Weights of a small GPT-style language model, trained from scratch on English Wikipedia.
Training: a variant of Muon for these matrices, 349M tokens, 10648 steps.
Each number is 500 + 50 x the weight over the matrix's rms, rounded and kept within 0 to 999. Layers, rows and columns count from 0. Numbers have three digits each.

# layer 12 MLP up, 1024x256, rms 0.32, rows 218-326, columns 0-127
427480425457471404452548553490616523482463590464416472488504586498549548484510500437565447468487521528506477453518508521464564539493370402354471470503420509488505591472585569524471483482460506432551492437546515442476492500512595483537508526478431485531521505462471388489537574472415454534515470519437443493495495588450495478488546523558441349458513495523477622509507409519505504521553
558567519388445448431603403483507553472467441515565446496466511392523468429558502507448522577663445500437586464424500486526571474484505459552516531462456540485523513433582513403462506546514505481487548532464422588449491459538525503457471416548554471555453484489454525507537527523555474460494533505463580494560494484524544482416519521531456557520536430418578507510543619472451477479491
399537583472534432454436526507490483527526499446535450503417528506543509561521438482453458515461491508473440434513467539498468487510398525550595526510538449436489498495619513480498507528468435492497413498381541534536488461531510399415427527511495451511501473504503437439565521467604479399461470512578516491465546479483497626604487517447554412538420479512479533475358589444431496523465
571490499551481470436519509495531521400445471523512503418405538511553459562523519446473494517491578537440439466498480502458572546433515510448483531537439534377555522514504556486518476483548427488518578533517396509541520543543520444545436502584499451600521458498505509528604446527415515397532491485481488520440575450604503492537526499479568526440499547450578554487485590477580482415444
545513512546510482576497466488520542529458538520513504617517498490603585510487514360499484460447488495424537527446454452514526454581420465502588467489570584504490526559470523471580481485436480611551503539496488507448595484556478369543599466454451520454481479454566447486479463500571496512544553500450476541458511538503428406471494444431605430411449530440525418458497411488479469472528
517494503519468470535459487441448468369407540440536460493483486499461383457470532515562414476512507526572495445535452623544503459409469419515553431465457407510582511382508389467498441508457495548516513486486498516469512562453467562534483503504498404482415451550487439485399497617436568507471457518563556614548558415515545438497462432560493526544498490364440450620506486418527491425469
462510425416490505526536504514508463485495555512462491562565464506535477579466443492555525575520483542489459482602502482457540524431498511483424498506506497501441519517556531547521545550447541546531508508576490426522445530537479492435455587506471410455458526521447475444564445477453440520572490484392411509533473523503477491486548426589573463433530477454446554517471466481557520501437
512527501561563536452535513610569525488455524490542498524527569408425575601553489479523447486469481564380570544583500426492519470539489409500493421551544497430491496543473522513540471537464537500554576599480501476487556443447530493548504502390456504475469465448480535441569528542494465513491545499538551461591526499489453439470559557398498457552424466618470558562495565490490427445513
416555512468428505488440503573526540521523558522472454517524452529504485472493496524479439527439482499478552539503511535526468550555476525573508491521485559515569466509439550509574496436470441576473611496446453560421448553498483452470428452486504538432365576454523539476502512559608520465498418467509426487573522634461435502454550488425510455555485462490480457478509520443480489504571
554503518516602482434484513401508467479540483488528475466470504488426426554600544517394483506455527496485446630566473529457508526529541537554524531449479528445472551675542438571442466525559474521504544455416610486561465533590480395567494620596502532535477419437447374447537585524555478639515528533410522595536361475567452504436516526463422490563465441428531508480534492509449573480463
458576440490505498480447574472507470536596532581534480545476524497456445502464442531490462454512529418451551528473509544561466581520433538631491542475441503494495561483522495561511437479466491501608462453469488463501500420551417370525449566539536517452444500533556494527538446518502548438487547505474551481540524503585521539425559538595502539417405460440399456501515414529459561453516
496447484337454480487486534427501538491500395498423436482550473505571575432528619481541438537506552509443470449514561473435507541427498514580415422445523518580551483486432500589499466516495496474547546516390593523519455448573558542563468510468509421513507442489481462486538551468402444415541509501491517491488430408492552436543504504540563462491474493536464464575445482460552432563520
526505496506508441495533554536472444536575517483512489418561441535543464447583506447531524398346548543587463544536546537596478432475470628460492471530509402462463503474562525591617501421521587457441475497520527544511594455573553527462520489511479565447480453527450472509515484479553481537639502608427471566521538522522464516506544517432520528546526388531541486575429451573536528414553
567500526464620526450595513502555517519456559584486455576509530472560581548408500528457472469427458488584461457426592515423496572470523438476485450520575505506523507465561513511486549453519516488498508504413470545515508534519473491619566494494457641504495533407462479483522529557443493502481463561483447548314475464567513635530462469426466518413484443454525494496500444544469465504621
445442446420459586548476503497509442549586490501566495560657514517580537583482584487524390453473458452443501513436459466479382467547512547540505430540464493581614529483488444462461497510464447454536545454474435450533482547578551596478553546513452495455527465579457558437447480503456533528506390506527425566479569534476572501437513551604537637434506492492538518498520465577447430435484
481429547563461578440477481477526463577453561609461462494436560446531416508577537416550515543530549458447473442471521532538392560535437483494448613443434402520499560446510484498554517622550487513550529479462569484419534502501445671569485419610363489434579454504500458596543476561505562502480413574517500504508543448500488499486504545568504528455555500390528430405467471495484549490520
431402453405508417498486509519371456515516458422519478522448588527548500474443505390496562506524481578494471380538515518572545533460552516559464498496545458423512554502517461478425503424457402551516543562441560522448426514537580542521626500494461417498529435551499587552463553528481523464488464591562482465500488579453522514529484547539447450515544503472565467519558460424477409479571
539481501480547628472494519538509529480566497459458484601549485582542531545568559571486488517596525464508443428511511487510484422431543454488535401534605512462560491427496421516497506593435462532487483507387447544523536576490502535521428491511537456549529475432477478467481547607506421399467418419460453520558521514411426556562497516502530524496426474499521492570570427455471556520493
502513496425506417565436497543453517455530595401454418520491480452565519471573543529570520573535477354486514522535511526460491536505468541564557516480517499517485492452491542589609465528447466450526556494606574458470547454396520532528437483491469495473513486439434555509487481553535473499406459452474595516494555483444570587491505593483468495531492515479452541530539480537477595536456
465536454491486491512545487494487382510527521454525643476481537463522543540498498512633514513401436507563474556546504463470480459483404527541461483496471510545563449570546560593427459514551473449471530485443493429468503520457450496456550519506452532488545452500422523504577449433415536457450513436619394620611444433429438487508394456517508515537646437525490526451432560508550501480567
473480532541542502538494406553444631543531474513421535514460464534449576561514434431423454487457561532543485479510534488513540605439550562460522545536449497586426523531443476475495517487477526458454632525403484441518478565449447485544489431455544567481571478520473527534524505549524501552438515514480502497576548448521524506491417480547562398525512474480490459521568553581405515494501
642532396592442527372480407482396424468483502570546475516524582501593423440561434555599513448442584578398525485509607505475523512483494482638480470404521524532545542478535463466612459430493487479480562513540445509537445522529555445504451465511491550517487490439407472533632467470528536541432543544545564505518508590498502448462553429496490479535458505507563444605511547488550518489567
506535558521517403425515533472582541512469413539462442494481553455463558429418473487470507556476502451513546526477540541449492424491523495440422477454496501506454472498489430425499507573422471520404489459501457525441505524464546369498570492461532509493488491511463489505566351454508472496582578474526526371480521543426524551533479425513436474406477511620486524582488512542632443494424
487511457479543422479474511505601519457501439491475456519473462460397549594508502567401484485446444550506530504475442510498448551423538499498433616582508489516587546476382526489452399496484523515552526482497508564531486490488514434424462507482457507562405515565412438546549415545595523498478498462458466455455465532621402475519492526478536553442482575486563518422538547429508475487536
558536547555462548486443546509460537511499510503510518467551561414473498414440483486552553559425506484549544525512510464461477420502507472497551463553525559480433519490614520450499488463524410503486449575449394515487507465542482417514498467440452453516550476515527516493487446577558503417488520477519548506516427528464489480516402564455524492532475470534457486554503531495521536498537
454517440443518512381530529544478544480560402485495516566591566428576515514548514454561616442510531500490528545559489451531504446494508506486515523537510534583577425351444558536578508399458516493485478452505509488528375481517499508459537533439495448491507478558525493406484501624535479484521538460489511543441584517475555428533454519474436533482552472513504469526614529470539570449498
444544497508564494484499467485490494527579503559543522500582547607531404505614553489526473569490539543543425449531466529494601497614490398530458427482568589506402541458462479422546575487514591564475544571519580480474513478523499448528565468488528425432533404471515513518524549513508511517436516514473449575476549544494425488507475517535477467537600479518442545543531513503584465579466
610481462458411440525443562518494449563516505437520532538541468460489554577477554524470591616436491436509476478592530574501533505427403615521421469605482542456489449551492473496450524470554608429475453465474543505406475460538547531382465481488626558537469518534483520486538442538475470520435516467410416529514432436463565548531484512475490474460620546460506420495589580513420544485469
579475397484495498642494513454471513452430573463558464502397561503517563531566567546502415474500478431457494482567534547495485571538519507471513506473628478510526507587506481466534468486455496488480473467511527434461464524466591457439554482503560469482519475609521427437473561496434506416537469472462521441487573541549464568446473394488529589446460617497567569558488461511472563502512
571517578453492481437498559489468540433557481579480516443529473478459522448568551534552435452449496505468454510475508465542502561375567484547461488491471465487493466580451456525480534544464459465486495590502516462531495492395507531541482379473462417599586391539506543493497426513470379368451575452462452584478518554489496549577471592448551434489508546489454552580462503482425525439502
534414540519385464497390513475514530518547571574409503448538461495520609552554507555498439448548569456465559446385600433520493505580492567479523452501507525491561471486525508462522512546450438529512515492434486507452477557555507462592454581376522447470550435414514461438528592440475495443481456593536521510458495395504537390403385552515533512476366491498570498536522496619497457430570
550523479559554465476480593466507488462488479534528567429500513543579576526500468453490438510504531479469437497497530602512581499552450478554548478396448504453434558422459597541520525519496474495500578502506525412518540473451403567491392536427506505409461547489594508413481459476507523400475584448457483465506391509495500514571477498566442528585525484429489501487461402456494450580477
497510537496625436484469575524518543457487449471483526519486552457491410529499504535463419518508572570430543476442557535459585485516497489457441389560368600458483504478514613489558460545572562405461486533512419466478481470473412590487464583552505526532510442436400449458569481577526465547537468529442574570509454450541525537387487531519415426484471468431561492515465519558422470521556
515465434468473514537494525443549504499572550450471518499522426581519554458522588453580472500454491501514539471542557496520393580486493439534512517474554472575441529467419545597477593476490524479451478509525559445480517526544514464575439501476431395460480525498477504492505537478482466528455521475488476538529355555472552623552523456554642484507508493404477493465551521524505450484443
488493532506508480460517485511494528465536449500464470456526533540442486530424437560550548433482535538521594540516523437478509511457463528521539471459481511546458571569532516483562559470447512469460543519530395527526539463603533477513469572419559521397520573509498431574561504543537479529576547526512465477527441558531454521522441501519451492501441595504549555483526488449466482525550
483494458494519414486520476562488462418505564517422411488493605419519423429487410505551516550497561478538488518581516331556463562449409495504488388506410392522613470464527431509475505528523560571528560571501505517424578468515576532579480514395476563503521496637594518470495450535505468506424471519496542496571586502481548555610537523517603364388503459499550535615560530540500449499529
550482501420479518476473485557440468542500551449536487506492579435434468483485451469514452447423609474420505520539450506414530519549433552499426509452506487371619603545505410552473457553466471574587490524449540573571414509598485459457497533528511509552525451543464474451596513439484546546457512541512500445511603447612499516569425465525492555410555510510433510509588495500535494539585
439439514556467486420495506416449530537435489537478547496474494492426456463529585469526535509460520516383565542435496462560505544589546476596465529557467496514566507505547468498543503511516468439480478432491585472530562455600414524542474472510546547532419566583524492435430519527498506442473653458482485464520491416477530455458465510410448453573422544479543497509539545551545488516447
538529590524431414520546535524491585486489487554488509422572423550446587494434535529560566505553478503539451542519550459546595561507532486473427454539528518450486464449552473574459470503476552440438465633453423567519429481524471577462424527551480618461574503522554577443480525509508502535420460539625484467523404404322531554589467543559509528522526496495536596554460445511566550341448
471519519446513439515452517598586550502501453554508523458478615446489489550422463504604511504541506566466500513511519488491517439544498479530413468534430528477552406524503478518467392457500477438535569563435521546431459513480550451453528496463554557509504510524506461484486521502548488508509449543421479481466521474558513621519488486390653542468547327451499505427491536535539439511431
435425544530501544486499499533425551467550348411493394464452496411446474450491564548451559484467495437476439587551533484546467483495548497487485469567553480548526435482535503479521475515610495475453441546406486437495590565543603467598530550419586438388450485541544620507406483442452497505526526570449483445441507492509581457631445561448460527519557556495496468452487494380505535559464
543512466495489560472553503493515563538418498498469527533545468441509478455520516454533513573471527466446541502442483536591485481487467643420415559486546527514476525492577539475529532564501551589572469509515489484464510447542525477515520503529526441455407598461494474493462536498491452463532467532485508606526476468516534530430575529428489612522482538468415560539620404513521395522561
491532500517343488566483533521612538490462426502501481387474471545472467582488462383497492508583503572628547502473441475506614573497475562482509529488538489486499575462364551505475471471559577469522468589477490427465468535507463483532417558570398518521518540599364615396507412523517504445525487463448487547558512514475464546553539533601515480526445532492422551478460509489438485569466
512528406486466492578518524456555407511480548440498413489447452554498414555483475453532513503507432531455467499516512475594562531498467560554473493473556472480509553406575550478500558448511547517529507469404503486482513461574516489398527476470467524448539500530480493502443461504512490521550522541525479539551497528586549390507547466582538598537550475438568479451543584435530524414519
483510471532465499490538429544493500447488444380533507568544445579570470514556557501415435514414566528441455511499477509584560480555488465513601430467480505503467452563584530463399444596458472518559543490546561511528483581471548439505512486467591446449483486549571449505410496484542462480424461513428543554501533450460569465439548466548481489579487503491491442525394666554616477586430
425625448489675582410454580520494475579387506544430487413525529499500475586435591548508410452507588414520513465489501473502466445501625540461554535525460627543502402473477517493450535508524517491514441493533426495398499564486546557471483534493454551532455418453523484417486407509532491530527487480539447504541486508449435537514443504565536601468443416391453622567518552496496551459551
565566423491511463391486503477520462472580546456502495419568502511495510501481435478536553532514527486479565415478430475495519467521572479504496529488422598503493486587517491599501482510552501440460560537473496541519496488527428438517421587492497548481539501477493468556583420581510503528435601459462510537516539482484442540495488548473469468589528411565476440503446516571482442439468
471597451506493504528501423425473459442487384497421468553512568520546569505559436472478486460482638517507537497503535478634540472571452506397400423439430513495513536443479457522513496483574545555588377553523475534460461456535588467536425481546457555538537443505520552454515546474353523507424480430486561447518441557542521548579551545516510555482492565559511547504512501539479483528443
469438407441384524363467594572509499411566471515585449517502481534507429457474532625550480499555444459438423456484508467402499512563554493559423419429549517558481510451479605504508530381461442470439503555504485412454460576450527470596576437622559468517581458539589489470477473515572446534537476500537487473565438521529535523526485498431418428482458541566514463521443523478653466398506
447475436475527465360441511540508484516611458596503447364481484624451499581466455526529612481547485496547547476497526466534471454555666442518538425448483438547493475455495451526541490447544568446585557487441570424533471450557469605415450523593471556515477541548546465453507552434477415451565541456465580504565372549485469528513473545405522618554477430466421457541519558496500436505460
507569466517494420327499552448518522558430570539652465519446371463551510518494540494444476527421504465407518470518506618584606533523522518470565412449492533521493455516479612626540480575483461548490420454455490521432573501469440420499396580437486488540457518451465526532478490494491449475532452548386518554487507421499448446582479506496511520424562399500436499432454621485401493538547
551495668499463484381500449447447399509483556466451467511491460456590595520474504443413447453534520460493589464520484409451515510465509446575498466493440513439480568455495471477601511528505481527491497528515575604554533404505558467552488443516557614582494495446531479539536528642463573457625425497428545545470561523511466486461474470423502474523499547564510492499457501513458581475473
382424434511465485453556504473417455441431573454591544521440527519548537524435452525523505513511502501542609501500465560478378567477514526476487499513559558500505541488483453428437408567445519530484512526496442501473537502466488560458517526565550426508546477585500429501524530472520529462472513506567483532499446494541540450435434512503436503502497485467589488528569493482475449553519
445558513535506483478571444450455362560516511510468453612481490470530468483528571444413482446502480459440597497508465415580459608456518528521509519521547499408430452472472560585523574500532595428485478434461466561503505466467387447490446524502382578544491445496560532475438457404571503518539577501499409531553484553579501427479599546571414561537459493547531488494504563481444517518458
409455547525507495523516401450521454472543565577565567545534530608474442454514579472529491566456503468452424523519498577507457486624518526497472606453488498467486528444518485469550448563571483559563462440436602515464464443458527413446494546487424544499468430495511570523446500543437477401565535527504553561493546558544603461491543511500425500387449460544500476594465425571512466543477
559483371523503547500591484570557514459399496532439426416495533495433478415457507508488476482578500552515555453498484453532502508448472484427404556499501571491412479481447509515481526512503532535476483504483427455448581497456490488495560516550538551475587523458512497538605533471552411480481618552493525546599466564584453558410519497536583544491428487468508520495474516495525449505442
457519426504483521525564541442586500515539470558528443460512532470452418451401640529562555430587440502487503559507453520382631427439516552457481522542475471544419533578481524483554480529459497533578610453559425394476412532486602490496617547603417547548507437545524539433519450445534507444516530518411437417606455490511532528444443552565572532493540425487442494445477477510521544466489
559491507468525483610448547430490574466469526525450527481494474534455441466500493410473467520457498516385547486375448518419478520461610468442508492435550490437475546519553455564533473508458550507487500460535462510448479511530498589489477492512516614495525528495461481444503524556396544496445510486327538425509454454486540501405536459507527517606510442503605592654387471514535467530402
528462506447460468484529471413496469468438445492577483595454514576546522523530499545520571576440461505550533521448486554502603491435503490493529476423523495509635512606534449565519523561520399485467506414467465593510524516469580518536470445506488442497436526442441530528501398554560530532486486515515449479617411431451438483542534434552515569496475547382619492500545479520469480516490
509620560436607442493452452524505579521469475442531534480448490571528586449628534491554490438499564516442494524498452529420508423444390503509421464511477434408526464440469429485558476534445520558431431497471446454499487500508478458613529484561481482579441571491495451435463510489510484512555540452522444504466531562451414509412545507531507551524559482586522503514465519601520475534546
475524530443538434457477494523505556426467434459538514425438473535466505523468552610551452472545533463455549477466520388538519427582565488473592500519468486541492509493460557471534491449477570486546485596519484528504497410458462502486398488431536541497516439549482573558531533495454582447500536593548542436527430536516553473499444543463489431458484385472502557519396547517471519495602
515520520489549604440553364523442415463469491502509528516537538450508456445534475489519577623506557461556514559531530460462473489359436528562521648502456510480529497636516480449496484500516459436647503556521485472449415480535530535498529535492560460555512537494495455451542587515512531472534513565583522492519480414501455451480471501552509488479546465622541472485596440449480456579526
426479517513480549425480532469521435581462528474578459503428561451528536542556461550602440503466486478512461490442495573506525529459454557463471439590348416446439417471481469498488574461549489584514459465515460575472537559540515522531608550617432512508544506480542499454487448434495492511508486450423496553560490509456471578523435507537503480538497571509504592529505473517495543531430
583488507475482481553510520412445517556519497532531452547457495554501523498486523522505436490497508431559583499552549431544498535519506429521547523530421507516391461513502443438446537486433512511417461508551619557496517470583486549511486515505546431489479598558495461442435556479493471573534461555416521430431547541484480489472501576577497489468477408521458392560557458579564449490472
494453461507469617495495541344398527449523545544598400454527493532412527411482488540614476498520519478494572507536561463489477568475500456443455569491455471489455525417515383529581526403528504588442498601513495532459480489458524494466557496512521452488475445549499483445458490543432583494504510545492502541520482453500453418488447544453489492532528512477535518552409457579481477569553
440526501554570457480426608518444486549518457481449586452549442511597491441584460596538567454495494469523405437503543524566513477533455531554498457554538490514480453504460475498446526578470490498536451417539521448486421455558495458587527437557440521439454568523488542491587435567561570481615565500509530517503460488555439499530496415492534542561575404466570466433508540468428529549586
436554514516462514602471480505536614488560517454605501549501590579551452576545418403444497420555596496540468559568459548485478439426393497478540538561506429528465507585470474472520457468536411454489553510457517424560619505470615531591501528535493489490525446581531548475465471462521564540482440468465523493457494481473533516482539466547525487475410469491546376482506552519568457518613
543476496419522508549453472515395505460590455553495482527511435457593452449501532570498575533505470440464487463469483501536513464528464543440464495498420525500544533508499512535454595423526503513509567618442441501463472516490550496450466630530447511503421528437498499532519517457533558458532459526506528496485525581516518503553550362462453475495541506543545491557544405498578413610660
533545505494510461571470465414570495543407499515567541524547515554476545542471475539568607470443476464480413506546501504476567400420537464454424451454543424460531509441535557480466507420601549532568507509510475489564408506534553457557426578557491481449502450553497472527499556392473515507464520458545530555488522561509503522508515550546559512443517443460492450526501499452472511534557
483449443474538439511441340528378502579459516538412528478544540557547314461595466462535465394416490544487567553410485532476653466443481598528517596462486471431503558432535484459552475504515506507406520530510543524597476558420508446549495523501429540522534483529473491430555496539556470557525543569536531442503519498514433470502472467547549559568493399476456461586514504521502496531488
520524518570486456450485518479512471475422516485495523421458541490480474557466480470480472513405585517526535466533504579442438501534421478464528548451551544514476541479472578506468432540493488498416505557542516507409496449497440489467567539473480482477525489459465457515511513525535450537511634474441529457516552487480590515451512483627436581513490419478545446520514511556535422535631
523519502571576379494576522449488455524482512539562528499461527554544479512498458555483440518491535415514440465519424554398501529433646468493448532589471474519423475528616492588465429618576515440557609610529517536496495495464524575493424481499517391479520565526416540403495494491471449474403536443540516502585514491600486510532555525566504463465493453473472460523554531554561449435398
500543432486520569518545523460511498556479455517453500410537593529544503488592450454505610518515491507459550418578457679544463497524467554467533617511532565555535494487526455454578431445474437496554403378541515540406515622462477489528457494499474434488457422491511487527471489520501445513438518497458453597561482481548448602574553550459439561496606440457564503520536524519539349543428
551586454587465559523428466489460515481489573462543537564348551453415557466411529583529547522541445442539447547510455432440472554441519391538345499421449558464397562457403488574480527407522606461453425504450507457459511507499499391509477463434450477472575512541537543440488476457505703568482610598416450503504375512561478515490441532511605481616476411483544476513538564539449473507573
557510448552504494393411536511386477428510540558482499597434444528507455523561568418507552500406584564447477549454531582484544490503501467504517524447547499542488473589443531548546445604443563437375513501470479549603541517533451448503448447409481399519389508567484486427441495432588509437476406526489477497603506488546511502412510464524450482456465495459503405544526513467579412543441
541485513518544554538405557555493560388492576481470474490490503499538461452619514441448534473501499545522592427484522491327561430461434551471475543519467524551416556428543543529513568534482473429504442434500429464437512618415609437487527512407518491536438537508415557545568504471458448559548527486477539459456434510480563525518472450488496492526454510576563458534386481414558640486535
630470482491485474455542455510483433529590520564485418435527551553423505487517541579551436481513554403490543494497532440462423488597550508469462449525509471497456526485494519502564436528523530506576475423429446547478545519476467484533434513515541580505621472483487525504407465464573472456579540462552523531516510500561502320487377491435506626488521543566415502450531512535509489545487
518452553380401471439485543433539477529502547466567536570568482529441508430511535439495481490456529561385499499490456512458492444529473468521424456561471569453469485528561524451501511535568425516506514481469464470492481478478512544488470472394450517486475503509451394523443541439517458497506560533419437512415551437547562524417409380561449506457526426459504529532468484445469585542521
576486506499511426518493561447550432627417551580509585473575493502469502464463496531562446465566502398494537474574427536417534436526571490510498488416578484541476481566535444525502588546535474488496541508452492529547547511428504293438523529520478490598540448503572536504434475471456538500543513563477519551523582565593472527518523523496535470536496513455415472581505538549639520533526
473527469610516485526550460545488504549555555434626532575563536510615478534601507443473540442554477413522532535466510435544494414487562512457468445481481593375464509485497603522438432400373486533472476450444528529474522500484503467573482448502487485419431454564544504484461491428517477496475490501458524549491531510473467482478445621594520455540553545507535419581550553573511468479571
462469466461342529461442446552559453487623531490506531472532488508539453536554534472513481522514531478488506475460593563558482568409435464495540561456447439450528537481548428575486429485438491445492494571492533446489545477604489565496534551431451367489533629495615517556463545476462433474517515578543438485484516485532544523568576497503490596494444522536601505561518520492498481466460
517496516448485484508512599495519480398531500387468397577542479438514493423510506487569546533456491564493517451558534552593441466429494430491526428506493504420372567612506536420486438576458542483536511571486452516472553522520461460495453533489480508416511517383436573501442527520568587427577479505531554479470514489465585518536568525599515476456507460672495405417551529536473510433579
576541505519453479456606493563460584403509498412544415499610465596476494562514469487508564458535594490471445492574484523427493484520512435452491447435507532530512437522530419476548531485464490472359574493531530537491437476474472555510530470518579524572478520505558466443542500496537546421415590584499443468522462521398464557515480476436515562386500475501521566497508425518512640448456
537494450610536470429542446445465463425511524411518518491471448454577500579518408587514543521491494502506501471582538518481500523461544521512574502474431505509445557546473503554568524479518504491496431471436502512490438493355574418464578481462505492532492468533428448453557556491530486426507538604442521454513352511539567498436467465526515522558486578470474494435565540510463483558464
588476455475614502499446492548485463478478480441512527498457568452485448483473453536557494462530425444485518536514426483536486484551513483575519484457479582462525534609501527466525453488439539478488547619491495438573361478587508567517469525553499530515518505480498559488517467466508464507431417463494576443579490627443583496420457588609578423419409574515437511479529532587519527500499
529396629500533527457579488438471509542545518667532557403512502531518469508522496522483476513459471457462474483516462517494481370434545478524552526550465508487538494547486553534508456544553531478443455481503549554517478517407468462438494531447606526546524458534498468573432438499425571512422582524416534455530485561489521400510426498525458499523450520518566483555409554453538484599438
591461497504506443469472456572574505496447580635476539551523491622452571458506528489501469522488543448438500521506488540471454404431608537551477541487521463476466525335439466582458500536473538431457470547561514431443481417542577531666469503562573551484474558545507414463505493542402549465476564413491483489497465470464523457574367541534394497596555462446477473531512607428463552480523
488553521472542455479424367598466505455525532544541416580447514531633642554448489415537533447517468481430474536487523481539510471439446411588588517522336564456547448544398485564511440537542533323382444453420569479473561492538541524493369526581532531527461491444560512449548518462517579532501518540445541542434460387431459475425493545511599500521509588636522441509494446471423454611502
538546541568554481487447459435382532425570489513539538485497490475533471556518619488536476576486472514490482465504586599485497562529598495470618493467510543443555435457454460503496476524547479566433563570389533381455478564438459591622432514479468474524392530567486461425464505615474587430559608518477558516458577459470546496489456393455501480534407523447582509443508458530496480549507
523489508462570490486370446500484555502505487536498412590585529534533513598473462515542521423508471503463527507501558470467581453513550496579571496542524476572512542472540493531457430405535470454551482436509591460599525456576560395495529565432481537549469476438423533524465440528511555517470512475592537499449437455431528512543487471457528533499494450493514354572446431531543474522552
456547520453619620534537438492582460456568473470546468521637526398474546488489606509505488398533529595498562538482538493529445448509448524499500423480479493543521546403529525472502514504480408510512437549464533565517431528540529423493510573450516603504463462469495512422520580479522545491558551491456487415497519518458413488388436528421504468487468479471468478500443497541544374416522
503553519471479517481586489476457448466475530517500462504432441497482481521560505506598463514559492478488474508502470518529416597497499574461415511492438422391539538410461369488448487513427455528504484531533501476424546549567521476504529556505446520475486489456463491596522498527459422439576550580511422528476510518401565525558583457442441498527420478498532518444484626562450495512431
587504541502425493490539512579493412467465629442446566488528521445449564481509575458444394484490437484445543587486483536568602558493527541531545511463431534569506495570474468511621488475421550468586461568481488451565472493496475554516491498441492494465457438506567478491575513520443555545501469442374579550489479554516486445461435517520519519475489527448472412536537576546471502480341
531419524537429482514393443501512493548429492370479455526478503556520543509459463521518562482470491545503512431470460492535590567448515492559529474533478520518501553496569551641475528488520502477470474530476432430533539489459545569513490463449489483473472478473537472377519496514456545575501536439453510441543482535521533489504472483485511442446494549492551468518500554479510489537505
601528544516500473513515532464480582516503500527501548517483425564496449463537482575482514498492526445415443533499433468415533415476592552521463485616421522526553475447495518449530481522481503577503459513565540562465469486554537427441411518511549492613486502579429380520498510418428506558479467533469515457476477436457551553429462434464568514439474461514463529609527543532540527475556
598452470469554470452499457479515621514497540438454499499508597572521458514469526496370501508444487511493499584488491576539527455537507428463497549528626567430484467574506519503510407569513491456552493393543510419496389560560455502551493393598496431429470442397483514518541631513499549519539487513484558469479465445486484409568505532484444450517456431572531533473517466485517479460520
526513454494505529466463460565430413524544489518484469627555412490568552424456567545496570431474506461439518482506570507567470473522473516520509395504476576571437469542526548506515486476413586527494560433494407514452424506495455518565478501506475552498514515614468499426513524450479413523517480582564390471524463431472595537421412478470520395478522428513513555547447510527598470525558
497520495501540572536546426477501509487502563530543498539418484413505498554497507645446556490494506461469552561484458618509510491526576559494523490514480517509507423544505411482495548568574506541523540491509492462495452499463494502486498493489543630467544385526440494447453521579493479544437454508500524467484584473443540462508532556483462506499575511478557525477526343469510502397511
525423461549514403537533479580460505527470483421517468490497560437413459451488571358590502470476512432515485601495517421568488522483429506507455512440505531448458430537521417523517500419462412535479514480525502595527429622485560466536546559426539495529528461532431527514592472490535483475498473544552529502499477509558366552434507479541458509495457567465533550512517516505531542433493
496481443560476544516579552437515486476573462537550535419504444535491531452463577429456449462430498471444456478500478450505459540496498531519573417449437541532441555491441568433513541423575514420468477501503476490443448448557505428556524483497495533557554443502495574486471568472495451435455617463443574534540485583504578590487516569509548470490496612490539548429407449533505580590471
544488525507487553508464596492488503532495415533400513620593412319476476470550546491502432496491535513458470436544550551452601495499488470560474542558648504504451447512441572528557516519541531515528482523508464479472564509414554484484515462616447483472507476478486428527523547535394604468618512406487469546459563466562479401524495507528502490459500479421566493400393456574485550461453
522422496557534478488463456464466490406527511505493489402517485539414528474429468492468518430565521493513463459421526498458560524484482391545459617427440464520489449477461505560498486602446500410577547588526491381566489471470506479519584473459441548610618515449500447551508501483575532510485457474427518412586578511462493497521480501484520459526386540482543507535459460510594473452468
543553504550519569439475518442489510444548451561585421593570577554492439564512470459396508576462350496450490553529473549501495503499477527560533595446499476529510470443515529487543590459526537471538480459511480447539530550481538550529507520465435427518548551506398487427470591488477562414566442522421431581569482521554468534522576484552536528537513545411481535550448506571433517434411
449564578509452512465588484580459562490485543569487536485513655511518538481489447489462495489500581508393517581523431568500504520493417497471445405454436448429545586523472516505539403436470492518582449455517483492547613581466521435482523466486512451537499410539524468573425606495525577537588542455515497506559410471390490514513478493487552492515518391550443450446469523458541552428469
539451494504396500583476403545478454579548568561460494466406536496492430470535557476457468511501472465508407512515425441456548431452578536524487455534473522524428581461477498466459571487504481445550526483602557486499496506526488445575534497449500541442548549470508509544500467378483450431502532431471500440382481509540437538584538579524501525462510568459449467541529495449457526524411
568466494489405488432529525502482549473524517494528456484504392560535545469535495442549548423401538542449562412505468516504498419550457469459596492576509509508559452487505444495447512529495511538511509454436474509446587537507423501631469478354523550535517528492513522518487466480506438486443544607405601541415531437527504483524408513494409442498428582454508459616528440396484472562450
490454542540484465479520502496630450582503459535508504523517536534428529566527440510447451430527514459402483448493446485474596541476536455502525495539512547494559421607556415509541568494505583435484484486476526551519556489469496425473582520493585529396521511631477528572552472543375452482488513578516490474520521509484535549379532515496461489561552467533496453505409461520477543459526
547448513546499513590515502587514493534359474352532473513627524495509508576442630577502485486495548563507529603549446476463559590543499472518462518406497486435431469620417449546561538517509422481451362527472608488442449383486509447498424514438518530440457466515490481397479427480581483469473484533580414531488448502527468597503513470386430454450567478486553531512494521520521518621486
471466405529481524434449556432489504538465494443540464554539533491535385491589531472537456486545366477433590473476567541445522526480461506481384480380504546508446533575518425554468540469426435532536460445522433451489393462496513521488481507579475520570505476462513523495520519515477488498566460608510464608530506456558513606455573533433416519476456527503471433484441517502587541589468